Weights of a small transformer language model: 148M tokens, 2485 steps.
Each number is 500 + 25 x the weight over the matrix's rms, rounded and kept within 0 to 999. Layers, rows and columns count from 0. Numbers have three digits each.

# layer 4 MLP down (transposed), 256x96, rms 0.144, rows 154-176, columns 0-95
539428480490488482442502523498473530471499523489507466486547512472481510547478446554519501545479531517489553478492537509477524486480538499529515503477458459478516500515532491514489488448516488533495496484556520462509479462493492508504511460507459520512517510488491487483534522466495479500
464537501495496512478526538502509531502492493509475518486529521499502439516510503483531518505488479506491515522487516533500503524506497478499526538496502524514521529518470511484492505480514531525488484495473497469494523499493514556512491529484492504502472500538470496500520491515500487526
494509492492516497499475508502505495516510481494524476507517504519506495502477474513514519506484487507496511503492492500495529509525495473470527489490492499466522504517488488501491518493530520516497510527467485516491521494499491507515490473511515513526510489498479504496503528511493517543
506501501528486480519525499486525486550512482498484542524522488496474491468506505519514484494532519503516501521481460487508483504515499458516535526490522523511498502508522538491448512447514511441505490460492493511525532476496475520487468463464486535468520516543548470495492456511509488522
482535518523512461492470470513489452494491504510513490516501497491464511494490533544480509526497501488522561540501510506512463510491507495468519487533486515533504517488516512506469491478454532460487535460475496498489551522519511527502491528464522433481520541479498544473531495518479530479
543522471460505501471514540493464495534522502519553460487474480482447545451525567514450515482523460520521566488510525540492507492538474457482518480470450524532484497523528452493451522490488439487507515502519515477463496476497492483503487504485526514537521517495526495489453539521525522531
508533512533507502526497478495472456461504492523515505503509520489490492543521482559550491522480521545445528515479487478500516522506508541442459542516471460530484473516495500553519472541535489513524507470484523488476484486514579485513510544518505497482525504485487505491490418525531476515
481526509519489502472506500543495483484467515520474530491549475550510499541499513463506513499486519525490480513527518490467467475510523513449535509534528545487496510527494549508515454521506561511491476479476472541541511492509473507526480502539506507493528497513502502498508481535501471514
452540503455496527471528466489436500536526463505495497496512487493511538483512488487530555472475535521529515510538484480484450481505426455492549509505543497496509511480484430495496481471517471523495480471539514541559514503485455470478526507499487501476524475511496486494553524477525503500
499481465463508500540532497504512550521504493493511509493487509523490478498514506511489506507504499473539462533514448495469487509537527493499494503434482489469527547478452502498452514523482487508529522474514471473490488493506436503474492500499564498492478548492509474546482470510503519498
487490507471470505486545504496503506489485544511502493493476487527444510486492509499498502503506512520468493505553503485500467525496540471497496474498482510537467463515507498517514500500458509486494481539474532552482501536486526462519457494489478506527470570500498508527476523536537459517
476495504553540553512514521492541469508517514530467500535553497511487496502518475523473503526521485473513498474519502482503491542521465482532468456531462536503533475479474499518481505456510479484483480484493487472492519551521507548509532512510494445477490468500466486516558547520474510473
532495464520468530464521503469523509474483494513476492495487510503517483497488465485501464534490519488458468505515467513507508489487473467508512523513513532494493479495589535502533487499500560521505498497499534494489467521537487496511512495521522541473429477465453517441440467434512506438
491468472518525524488506482516515506478456500486492519503493516490539500505476522487476466466500511481517456511482489514504491464459500499510501491513496502523493507491500537487505489518482486487498518486506497490512511463499474510495500499513511525489516521517531470496491526527500503474
513508475537485497484472474487472505495520516527514499504492538501499528482471514527510545443508543506543489496464503504490511497512491473456533530486519474540524518533455517480496473462485576500566458512502538478489501512513495432502539524533501485475526497471505480452540475525490533532
469520506510489528464528491504504536506478472536493498506478546518516529519493490482503486490462472494487522504515487464512508491439494499488497546494454485488497522462528471561492570479514522496485461513494492555490513454575493495526531528536491523504526468485493490496535530517487552527
509509479473500521497498510500472502506505541521510521467496512515484537484509529504501453505519497499508506473496509520540455473504505478526476503466489517522490481497532493474532501530468505493532490468521517502498512512474494509507476489508468515511543521506489469512516497508475502478
515463490493478522477582525468520495502481493495508533483561477479526566530505486480512467490522481474478484488546535541531492468486519520491471464521510475496505522486532483506493507526488530506522499485488483526506505497466474517486513534530502546510476533490446492509518495504482532495
480461491506499512529494485504543506488454494484494488521486553534523532522499484526479480506502514463466528511507504511510501549485559501477526462488488509526487507522512506469496446500463478498503491511531490520528502521540500449461499466492462486464535516493510491459474496472487495491
497541491489522442465459534512457485514531475493529497499503474567483460476519514471528552535494450496469430482464510514506443517457481488549496504468517495452500490465480504505531503503498522515529484490542516544466513495494505510496510464483486472464511494536457494555519501521513472554
491452504475491476489485524488446485495513478492497522525447508519489561534508466497487494455527545459478523481447467505491441547480492526499514522484524497529501493538560497519468526461484494519527464482513530496499527494514580456479513484506526508521490480516450516523526528453477483497
503532523477517431543524502546484431480455496528517492500545447532510460531496501480475537450515469506539451497526490504485479541508526543489482549513488520524477471528491541520519483484481492508458496494501495503489558539512504466452491512476502499450460499558525511495513466510476519494
544493479471462471507525523472488532449488457479457521457456490515508524512502463527486489512515487458525498528530509519470523481480532531463506498526505531452522515486527470482452436535483525483528491471477473522475505500526451494524491514530516494499497513522479471494482495510532464517
# layer 4 MLP gate, 256x96, rms 0.147, rows 155-177, columns 0-95
509522508464504455524510522498484507524506497520461516493533497495509452514544510509478488486491491515567499487562489492497503474509533498513478500485490502483496518492491542478508518486504513537507488494468478484464500487490504481490517527515516507459526525508512506508510492475509469475
483483486518501488518554479493509478490515495456496472496515531542509478496501473530536508516505523474511494496475478482485460523472487451483519486550504529470488494530499486505502501509478465488509519518508538481493515474502488509523518490471484472495475506486535529529515486499465518535
495486481517481509497517495496493467458513524482525551518507489501466505502462514500524490539540506518524530456474549500520463467525501512518529478494517483510517513522514489495500497499494487500494514478495511520536527505520483489495439500500513481524496478504549516492485484478513463540
518476493544507512495488514498447499480519484474451486510531435511511502490519484483505498502551512499448485502475500527442458516491498482463477525494512471518509485508498500472491516483533503486516544512489531512483508478490509456511474505476489535500483504505464493487484496466466508535
506458510502500511503496462499518521442523527444475522521561486506517499537491425488511517480534470536522507468524496504489479507478529510448455466521509504462499523492504480489527498487506567466483528492553486539486534537483509479498492495547466505538487472502508464516452497522482551471
514517445509462502507467473524574477480511507487448550484499458561526486437485494488514446492520504502496493517454477467509486430486454485494481485516502506483526482451488476458487545463497517530505516492514517543465459494483444496527465509502495497544509516450469472463552536503459510515
538477485493464525529469491509489488482505518530462490530496477511477512478519491473481482505507485526482486498589526497513509460495502499533514507473532533489516521502498496531500483540519557496476491485495480545484483528485497526501492465490492513531469503528488523510508481544503459561
490538511514475528486548503488517488473463476457479519495545473501495532565518460502478534490503477508473509435449505496516474462512453517530487512495530524502467525540536542539510464477505554524456486443498493484517568532496490467518460534518508470562458514473511462472534518500536450497
495504505455489495520523536507500527525522491532469501492483469506486480497469450532477516500532474522530476444497491511460512511508466573504493483484485450472535498538513475487473527521512480485506484479478510522457484464501486521509478530529490561502461521476490469476519511509520487459
483489472472523483507485495490528459460522483508463522474522503511537473500470469480488526523515477513522511483489496548491456465525456498498511498478483503491515545487462520487481496488527513512499520481492487499510515491498517532496549520522505509496521449530475521509498512495462544496
534486482480467531486491510512479476498500491512548522486455485499534513495484556514515533483525468483488483496475474481494528479520502473505481469460543446477477446531528465499460520541498538503536516485496491571492528497496502459541466513504471502532521502490531487517457530485460499480
497488514531507533491504462521490474477487517566470535486566504492499466544449510478501483510548528488497468502472509514494478502494507473461554525482441517450490480524533484496464482492528505503445524503494511491511480531514486533505436527517510535524513498491495486473486504452458468490
503494505453520517513528492518521518502512521515481498496501490494535497488465546511500478483476513493510512519540483477527519479502511499484489496501531458524479493488497496498505476491474500536474537536488470511503498508505472510523491502511524469516505541502497482519488516487523492499
488475509518540482468506450446504486551492493454470498530513509459551497481524492525498473482515495490550532489492508515481521466477493506471492519483499518505528463533534455473517471471461497501474501518518507487492535443480527540562467506545454448474432494489493526490506541512534491455
484503504508521499509492503501455497499471516448454517507490500512473491506460495490454560501478526522473508490480514519524452430473486482510505504501493506469562498493564545518510494474494506466507474468481457482483525472501512526496461536506431531490493484487485478497560542465501506506
502494488503489539512484507497475503457532527468507494488501503491515490478448468493527439491529519473501536526518470498486527511525514497494500491519529489504527522486507504529500492523476520457517496492486469491485476505512479505531493477472465494493509496481509521516495530522479499521
511487501482507491482481485520477504469524479501485505469531472512420455481480487511484507510480513494490539504511514521473481521497519481491515534489468530511494440511514494491498496499471506567468494491432544485510473485514508491495502503520508489492535499526494541483502512484501488436
487469508492518528526508502537552482486522518438490504511518527488504481540482527505492518465479503489493501505475472486496500525578547530505502482488518496484476459482534492462503524471509497504475485499517481512528494505508529494479497508497458528487490568456508499516477532533491485486
500478485486500538504488528555500444479493504499443531513506539516501451461495520500470503464474483506498519419500537512520501502500476548531543511495492484525470514485506487539504505528511492541513514473530508478469505513444570515525528517557478493517522476482566501484545474516515537505
494490484508487498495448486535500477464494552449460513493502577488529498477481480549507484471508503505496443505445490519517483529461517503473529499506516512501474435456534474472522478483485517486493523442494511538527486517476534491497481544512467500522490478473538508463507524498470523480
546500537509524501475516524484486482464490534561467518495530509547501478482520454545482515544521502541548539490457482505527498530476542481509453475477514536525521473523543506521549529496518494519507482471541496496466478498492494439444510495505509503485482504493489522488505493508504474483
437498505506466480461489497513510523500534444511481535487491527482521468502507499534526563497534497541504515532476510463449511446467517497536480471518492451489463501469489477462530508498476548505503510513515475486482537509491510500525498477496463505476518509500482532474488455479462473508
491457543470490493490482531508518491487489490526458488481483490492466530441500476500479548535500518478497543495497488525518498497542503508483501498497442452477492517553510508490475503461492534487457501498534492508503521505531517519442492534523513485508510498489467524490516526488516535488
# layer 4 MLP up, 256x96, rms 0.149, rows 155-176, columns 0-95
508487540491491492503494470519482502490485517537498477448501508531537525521477554499475496499487547467496496494486464506505475479512509472496459474547526484482517487466490487541511462515495494484482492521512536475485533487491543488501446499525490487490507479489522482514493513494500531531
516506500503554494496490516522530490517513526503427530465504503495505502503558468520501488457512488465513477490522533467502517461560458522531526506502509467516506513481496556513481453472494478508517507460509488507519496528519527523497466495510491487477490493492512485491509511492489461462
492516489532429474514498523514506474539477510492521494485500521489513506460493516472528489460491484467485460497442518541453490499465499470461497515478475501490455499480563505542489506449500518494511480495500479496481480475511508480518497528498460500506519519485526505510499528510492534539
487504510501478533511520543490513503480532505506485502530489497465497492517517530475525513507560500549470523484518476495508487484516542499473477493469487493495511548513507516545481521497504469455536469499444502484491524511507492492502504478487524517513460480514519503474475486553528516524
514491451485498515478480488506520512480520505480504507445459468501500538527465535425466513509476465503503540541511520457474519523506517516499508483518462538496474522448516536520490469455484532436499515528511490503510507483505492487500492580467516516481535521490573485498498516485494467495
493543490478495516503488476561534538465476545463494521464471505487578502456472496516483471495482459495468484526494473533504519477495477485500520513517471518477494459510430509504489457497449528484474501514521479496482486525483542586511520517485508571532514481450528494509515533472505480500
510503472520500511551545518508493442510495473460514502536484515470517523534438491488521512486485482510511554534492460479469495473519495535496466505503492530494508508524504434484490492494493466484560529524484529514496540523483495482510509509466504506475462495500472506472456494478498501438
509493516474484529492500487508469522475543522479508467537527497536532470470475522509412529501434511536531477467493560511533513497476517505508501480504452509489540509527481487506528520524466532539527478540491517468492482491471510476463501518495524537520533500526470496533493490448523506468
491552511504446512506523531465519456473517494507511470519476495536511515453499520485487506527494512529535499478517500520509491469522503502465509564541512532546462513505490538522526495458468490491479506500494505532505499509528491500442471502502444475568477538540472462528530500515494524488
461507506487488500492526532472498489456493491499476500480522480493505458497492500447517515477520490484483507508471488522474446497492498508469529499486498505490520537465489543492464531522479487499490484466483471502530513498504515532505553516511501515473515478502481508492474498532485531513
528542497492509478482508479508441485492519535500576532508480464511464505518507514493535466502493484486524503496475451492501511486485546502484522495474539475510509487534499498496499504531492502460534525524515522471496489481518473496490527466468502454509492493506511520516480474431451516521
471485460512508504507551512491459446496549484522504455483518497453515501523516503461448501546474532523499557495538514503502498484487499514504532496496507487467539525488465513496531511463486522475529451497471491525539475541495509531402496532510520521468497475505505510530541492448515482523
518550485490512492481511502550503467499564503498483483492513461513503504481479475524491503484488565494470536509485532520517552528509505517480536508490501474510500471503500457541516470526507506496501495490496495503462468520495485493549513482529499489525497495476457483489502501507509498502
487516524518507491517546428474492509541536472481494471480557516541469475470493512501484514523477555475503511516522500520483490487509495487511522505532528456462463478501480518459505473526526524475464486474524471492515484487526484528496507485529484447481459484480518465505491564441503512473
473462517459526502529537503479517509506456565490533524526505484543511459493493471520539504514514465501483515525512496516495470533478500553520519516476491475510479498485529516498498474522524453485494503481500512538497492477491447455502532507509508534548500526487481517468486467511493497431
486503512499542468491503469505508500497496462487490501504539522486556506463518508517480511474488495488506568515517500481473501522474473465470471526511496488512482530466476494461529499461480479477507509529514509490496504551507476443529487479490459461530491490489519554510469517512531499512
503545503485501514510514469511493493471490546521518533488455458480527458523472513470516476549508456492464477487492493466536505476515470518490499523477481515486508532530498485535481507479493493497538530451486527510495536476540489465496468513474540497500487489494558489502506529479515526555
517510481540500506495504520488477504486494518462516477510497473464495503505509510505552504451515487462501504475479464489488485507484473546506453499498489484477511445558516509486478504495549515496492440487523535513468557496475483535537457508496504496525499522516493493518552498490508496489
439494520501476489490502476505527469469532494466472481532527498532479485451507492448513529446491449447488499502518488516460515500497492511509502538477471513474491448460447547466472508539495480502506530543458452441493512487488489487524509472527506525476516489529502517528586467551490520509
473526533508501500542548560497553509531475477479500518486487530486453489476472525507469526453465505454481513483487484519514523512461470499522501545494492475523525491473511475486524509480497456477466490462497526504517536446447454449476481534489470497502483449494478532508529504505441482464
492528463453504493499485478495489552491500516478494474434471507523515502475526495508499514475494484464541453504546524491580514537567498514502507505531492494481530488537487512552473546501519462446516509536547482532477527507468523499507510507528503515524465461546495543528501472452487501465
469543530468497479518500473506487494539462501554462529532503510489523471509494550518524462455496503508479520495476520471517466479527478479481487515482506480514516528554519506510506456481471507511483531504471483507520531522533502484563490505497532499499526522466552480505512518470481533484